config = dict(
    hidden_size=64,
    num_attention_heads=2,
    intermediate_size=320,
    norm='rmsnorm',
    qk_norm=True,
    init_std_up=0.0773,
    init_std_down=0.00678,
    schedule='wsd',
    train_tokens=157900000,
)
Each number is 128 + 32 x the weight over its row's rms, rounded and kept within 0 to 255. Layers, rows and columns count from 0. Numbers have three digits each. The size before them is the row's rms in percent of the matrix's.

# gate: layer 3 MLP gate, 320x64, rms 0.112, rows 209-264, columns 0-31
# up: layer 3 MLP up, 320x64, rms 0.104, rows 209-264, columns 0-31
# down: layer 3 MLP down (transposed), 320x64, rms 0.193, rows 209-264, columns 0-31
gate209 116:105180115167121111109088136080144188124167088163117123139113038119151168142137105171169085146164
up209 101:171127142113131114136119101143105136132180121054097117118093079100085153158099127106138102154158
down209 100:157174112177141117117126131144187114130048110107128125127098149125127136095171091151101195096151
gate210 095:152192137169125127096104113137088156143164125106144081152078119105150083132077114123139075160100
up210 106:112161150165171149175144132104194107093116136055111100084155135120179112096101110104122122124169
down210 108:134077142144141146130155199164108128125143088144113114155131169045115139104196153121099073091158
gate211 103:067131198125109142128146218114144107083161119167117144122089109122107167108096157130142142158099
up211 113:132073130180122135134151174146139157168148057087091209115122155135196143098159096134086116133107
down211 106:115105130049129106138133115096036123109134182152114074156125143193098076163115089156125127161040
gate212 106:168145121098106087114124182100090134159170146149119103118135095080136135144104058135138114131153
up212 109:103155098131163074075105137149091072160164108232136120119112149119090166174113129140103135129131
down212 106:082086117078166111181118081160176099056094179123116106122146118140101070147167159137109054178138
gate213 095:119092157090128121184173096141106108191090126102112072126159123153138094099129124174172179169167
up213 087:059098111112124168108147096090097116115198151152060174146149135131141166139171103100129130061146
down213 089:133163116086112166135129121181096139095156105112117128132195145137097166179089153150120116068153
gate214 099:087143087134087119160158191086105151095133060176134141104148107137145156138107173151157074111111
up214 105:096167119129148132112034154104138146119123165187071150086092171140100104165166138075170120153102
down214 101:129152132151159134068114132125125152160112152109163117171146103146140101102124122159145145159045
gate215 098:176120103163070160135089129160096122081082056138115157156086142113159142134083178212168140159150
up215 108:080134110134138091166148156159118187071152113103078149172159135110136135105117095095147146023160
down215 099:188125138121127130122106159124089112158068074168102163084111103086126181107113152181184166151148
gate216 094:131113193164082150072171113140173128128114136131186141126157088069151112174081123148116140124151
up216 106:118153128122133082083152166080119073131115152141127137078138154162163075169150133132110152184097
down216 103:129107134115173123091104109139125121104153156126160104121073132107180178143072048179142151124152
gate217 088:204104127113132142140126133079116105148184144058144157142113148137145147152125142128138118137152
up217 096:101160162108135084164136119200076146167112147116156137136025145106111105109146140122174162167139
down217 092:168087084060139123114085096107151151101145070154124103121083121118147173128081112100109102088139
gate218 115:156133119161114116113085150085092169156140149092097127150108147096119205165167044125118140100153
up218 101:139125121133116187182129150117120150127118144111174096135105135199092198143155128167191073083080
down218 098:147086104100066087154121078138146134152113107098126064140073112115125072140125128137154136094141
gate219 108:098144128141128092147081126127103052106070110152129115143171112197147110141140127135137093164174
up219 102:152090116116130157119087117155140124175166163089209102130127138129163091127172097108148131150165
down219 100:116105102093103145141150139078137104141178128142090101135199096051120153239128070171150119106179
gate220 096:174170120138143148113141122125106136109141162137133084135124090072129129152058166166055113162173
up220 104:084148140118144140120107112220153122112164085184137142179135199106131132135098153126053132148203
down220 101:099093105135105145124076120099219120151090111099139140110140084143108135155123102115106130060131
gate221 099:113117119172068116184107098101127136139172140149102110133125162014081110186141168120064119124118
up221 094:107136117132146129141131091095165138132222109093144134147188074142165086102130170130190124144126
down221 094:206163054143096159069129119151150099095119124134033108182100131165159105114109106192127151144161
gate222 097:107118159145129114162171084124100158097103102152160140141137154049055118075120097140117106109112
up222 104:125136125075135121106137121102140162166102128139123058051081118148152119081128148146083138184093
down222 103:107130114089096114150125150121166104124162149106092103160188068114121132176147082187092140172153
gate223 097:125140148082096185112141113139084158042128119149151072173151180138183148119115088149160146191157
up223 103:169124072132149098222102086092128069161184157130139125140102107141107085089108148123121142103118
down223 107:147172139131086157083105072149095060060168117076130114111098171125132151106102136138119114156096
gate224 095:174114124130116145126091163091128154103156101122162099097151108180083144148124068135121192110156
up224 101:094108128172163102133068066116137097116154140084105160119160173137073170158189102108074097184153
down224 104:126157119177119131050103138118127146156100125160099115164083169193158124169123110140129134200117
gate225 105:154085132152144055128163152190147146132103134140164070172136160131118133076111151129112174127181
up225 107:156155090151184144104107159132200138146097137153155122158128110112123081175108093113108095069139
down225 105:187118146119136170179108121136127121132082168108192196136155171187171126129118132152125186142081
gate226 102:194143122146165164094183131091145088144158090146116152131160164098104140155167106096147172093154
up226 102:121087122140156135059094105104096140116087168194122152139100119109094107114078147146070143144072
down226 103:113139113161098112164134151141139139084111078080145177132151133094145178159113110137188189130187
gate227 108:161109155165126126169092131059166141175182086145152108137141083106112134163173095157147059143143
up227 102:186082131063065100073126115137110122144111125082120138105135182124158184150123144146117101130073
down227 097:146075125134163158172111159059133164088159149105123101183114142100057147123119118077101132099068
gate228 095:128128085177112171130140165085100138119133143190197126152152126183134178137215084124118146153119
up228 091:080226156108079141119133140143161140136177124143162073097129125121096127140113115127098208099160
down228 093:110131149127117114138102109143102203147107120189091186127130109189128175108137108163078113103131
gate229 086:118130149106130110151142130075147200163155119091089154120127177116139096097159082116130166128149
up229 101:136131118197133132126173134163134143144134091110121086112123070137141153141207158112134133095159
down229 104:090055116113112090087147095177126124111082128131108144114181163098092110173150168155166096092138
gate230 109:091140136113118113060110127196124176120182154131147139198142150133131136164093125126195175091130
up230 096:189161131141118186184111186151115108066076144151171158099121113120095188076102143101126159224137
down230 105:113096087103102115125119145095057165160099137145152125106139112138109179134130100156137206121084
gate231 101:164169138112121147108101152126118175126140108121089134142142164122121168132175150158151095175149
up231 099:124128180159082117145178192103094082116098120103211168124108194165115067168093149077117130139158
down231 099:117104128129119109091110115127118173140137117135106141153125097160115118101079160196117140148116
gate232 091:100091091207155152121158244045149167180079136108119120103156123156124130174134123132126133157091
up232 106:095186149099143092119112087097173123092131197167165172132114136163146113095150144112134110152093
down232 101:146159129129162110092184133124050141150156174067078140146117075173071121146136102115155131102201
gate233 090:116103135126144097089143073113162144132135167137154106203167169143130113140091119112168105145138
up233 092:083187115131128075178105135198075118134138154152152140107058119144124088175105063110120101157186
down233 099:117100170129134173133174137204118124126138086102255147074150145105156131113116174119087107086109
gate234 109:069081118149082146113115096091151116138086108140142150135097180105095173136079138145147093157181
up234 114:111155128129196102137126083153112133163101079116126167129161152088093115134100139159127172177107
down234 114:099163178099076139122129158128091118115110148119199105134157148171111166134167110162101111120133
gate235 101:157177165166114060101087150126111111115170132162109146130176133147156188099086117140153130134163
up235 104:159130195144121100136144180144099102130117117171186109122104136115137107115072128129178184154101
down235 099:108102069126100156055164079136139145139124082132121108067173109183140111095093133122078071109144
gate236 103:196116096189130138153130158091093093077114126172107084148075145173146161117103158161119099109161
up236 107:051127172147122220093122113153160141115122141178093164162123131126137110099140099075144128089139
down236 098:148068101103118120103092137149098168177043100110096109084122171133165137146160132115132111119088
gate237 093:134153105181061114098124161114118169123165072128126138156178189132088146103186165093154109122094
up237 093:175184094143099107107087085079129122165117201061126106109090139101148152114142139094174164131096
down237 089:138167087099119153157105095138108136084058127082113117139127116095154127106113136123122124151141
gate238 105:137100097176140152132116167096180079155185116129182096142116099130196139155134108110172131153204
up238 092:149113118081128101154173139134101146118135139160077180157144138131125100072150088165053104148058
down238 094:175124134171124152089141124104140123111154167076196088144142132109105108147137104165113123154188
gate239 110:193155143154086068129093132142169133101157141137062171182126128093134120146165164106108115197123
up239 111:158162118110108068162116057110162133150081096098201175147165143070119155130106151121110107123144
down239 109:138168115105098099146128106050172126113136139162056138103076134177161129122144122125150101124126
gate240 101:085113155180125083095129050147072157057132161120095098181088151147097177174142127099139165163118
up240 093:139191114136105121137140111122117120103127128120072092100035144152064115199142077112182149125175
down240 097:110124159100159146130144122148123128118128094128104204120201133137136110129049136104087146179115
gate241 099:152107109154092182116080147122115096131175186135171191112137112109095121148093120186109171133197
up241 099:070138111146171086127193143145106086119123054105087200085114133098140124134167079125136135182149
down241 096:140152117184089097141137133139113094115129153106126120097089075117127203156185130181167190092098
gate242 096:105107186117081168171101103104133128144154123120118127131156179166095155148172137099171144151107
up242 103:173114188163130166130132122084066106157159181067166124092127116150103176108159135133079066081139
down242 094:070136126177145082095111134169147135134192092071146094074126131131175122147140119123114172154121
gate243 101:118133145182132069076107133155092156162153115153086128144163131157145144136155139170128099160110
up243 095:148119096136069179116151110122111057079123098176103169087146145163169169085175138144097118103163
down243 099:103106137054093110134099181080131146146161116074134122108103072167084161129097084091153143185112
gate244 109:159107118153115165122132179136119163188191165190114116092085185128108104108095111088106159136091
up244 097:178164179146102151171130110110149152097131112112069119103057150122104122117177103078144134107186
down244 106:097136115136192109066117124095115130141194061170138138122184125113155063140090121171118074141122
gate245 092:112158105096131081115127151155147193123125182152175124117066129167064164103168099153129168143165
up245 109:070113108120130099110156205073052106111082144114141077099122089152111184157084088136117150073122
down245 112:137105215081147064123071148134159119158133131078154169072117074196129115119180133146089132128075
gate246 094:197100146133078062117134114141166082076041113146119179116086128113145128130152178134163152103165
up246 095:122122065091104124101071109130114093164130071127116167125117162108126087117042162164118123077130
down246 101:099124121104140045157121135131149132134116208143162137133098107110125185118155059185173092100150
gate247 101:170110112113123105120115163090115132130108119092190165176114107071170160137153072144158143108152
up247 110:146113093154167129147111132094157135162099128174099158164117084107190103072122109186144166101158
down247 103:106143157150113130098111101118099111132127124110177159075131134069096104122121134142145130080134
gate248 093:088113115121136134122126058115119113103176094158162125066133155093136109100177118195083114109144
up248 099:114154116100193065123113136083079074112093135107118093158144176162091134192096132160170137151114
down248 103:207149066146128113145155120140152132112151129164102173147109113142122070162080172188067088107118
gate249 089:131115154125119119181195196137152137121178095171075110155128103080095161096118169112148104132107
up249 090:093161119069134126145119089156113119126108109150107122100101216125149119196142167153113070082132
down249 097:084155149172137113146098156153083175173133183111103117120199117136113125109096100124106117100133
gate250 103:069163105192154178085066082118130122170133111109124100147113134076090143175098096158191134119152
up250 104:131140108094152098170104168115065093171105159130183110142119098127094061159063189084104130170079
down250 093:117063136138069147118142140090096134132120143113118225093119105135085095131173129187170142155098
gate251 092:190186171152165037129124120171112118121100163128097154119144187146177136134152138120118116172169
up251 097:121134144166167126114135182121076151096169160115104114123080170187156122165143104170147169136115
down251 104:106100155107171116175107133093143085100046095122075144105151134159119065120096124114153136145108
gate252 103:103139093144117095029134117090091107154130155147103096146076111116177098144162105100166135063168
up252 089:118077123140105097156117142083157035155112090162186130099183133086179127171128108111131149182114
down252 094:135075122118182101159106098138159123176117082135083140106145168143159109112097141130186099183109
gate253 103:125133128105055090050092160075095103137158064145119127103148127128085139096124169137162147096054
up253 100:126157187187072123160099136105096131116160119193145070113148066115120084066095149127129098148125
down253 097:174177137130136121148152094125121138150139158133125122099158112078127106157146166101146166137088
gate254 114:129087107204051151111107123071139100100120169153117109077105139119071079146082142084126154097147
up254 101:158121150124060089177118174063149084102124109171180102077151095131108120118142149138176152122098
down254 102:159126142147160124115148093109153179111118168126132101103135069105120142090188125153121094092177
gate255 108:141124082159172166127169110144118122144151141181113163108082163124177107091109112144150126173115
up255 105:208149127154145179153129104130147093120136101091112060141191106094149113114134146115160177161135
down255 102:136103134135122187114090158112151139178094144157159174156108133097102100137111108080120111122149
gate256 099:148130097112092120076125151112229138123197153187093136103113108101120134137154086181114125096102
up256 094:121102133140161142157099120146102057139110137143159168109193170180193062124103150113135147140128
down256 092:136146185145109130105184160126125134114173108125128114166117107101116156161054088157117097148118
gate257 093:101114156116132148135084120107103153088085156108137138144201105151200121147092085102110127172101
up257 097:134148142119118042141165149163147124133182145160080098088112086132147079078154142102152124081125
down257 095:137068110126137144166098114079058126104155128109058098156124085079128078160091181140140177158147
gate258 098:108131121156117158077103197060094143157124125098105119153127157153157177170082084091117143135089
up258 102:168068150138126156122147095119181148146135134163096118135100118154154112120167135169146129115067
down258 098:169144128165110121120151111100156169155162134087122163072175127112111132132208141149049061104122
gate259 104:078081131182122131152069123122146103136211118181139100122107144122161106144142170166089106101127
up259 082:085117143170135051160142131170158078131204160126141077071067138149149139130121157115100160143164
down259 088:117083125093141095124155091130131106140069136108158141182079132078130160181207214127153147139133
gate260 086:139145182178130125160067168139071105158136076142101159161115095098108115111167105110128050103112
up260 097:131127135073119127147148123150087132100117135173148153179154121113155185134058122090086089136197
down260 102:158130141116111186156153158081106165147099113161097172102111123099154104139084121082126135121144
gate261 094:152091176175072152095196165110161094153122123088134171187122107156120122158154108100080134145167
up261 091:112089124154143138109123099120074168156069084170115102139107091129122153162129093056136077126141
down261 102:138138137183109115091124085084095181172082101152127122144116136106114170085107143148192130063104
gate262 107:070174123099137103107126139107113130178192166122135150186083134088122087096164115150157115181158
up262 093:166083153124123135061157152103137168138137119075129104170102116073158123119116116145102121175090
down262 105:126143096135169139134210146113111138099092071132150147140176201148089153070187090085132159146088
gate263 106:120097162153076081124140051061104097118126115069113129166149140161153136121146101111148201200173
up263 101:096180072147126119122133088141081151114151114183137143125085172109162128138132146107108152134158
down263 099:118140104125171182148123164140137164100070066137094133162155189166110131103089148111167127143097
gate264 098:162147130130131166102115139129112135172080141198198094156160137103168163176115189142134102191147
up264 105:103119087120167157134114109149059152148063113147154185095172113126076141142151117108112102123140
down264 109:163110097156078129144141133150139137141067071126116067088125112101156167147118148088126145125133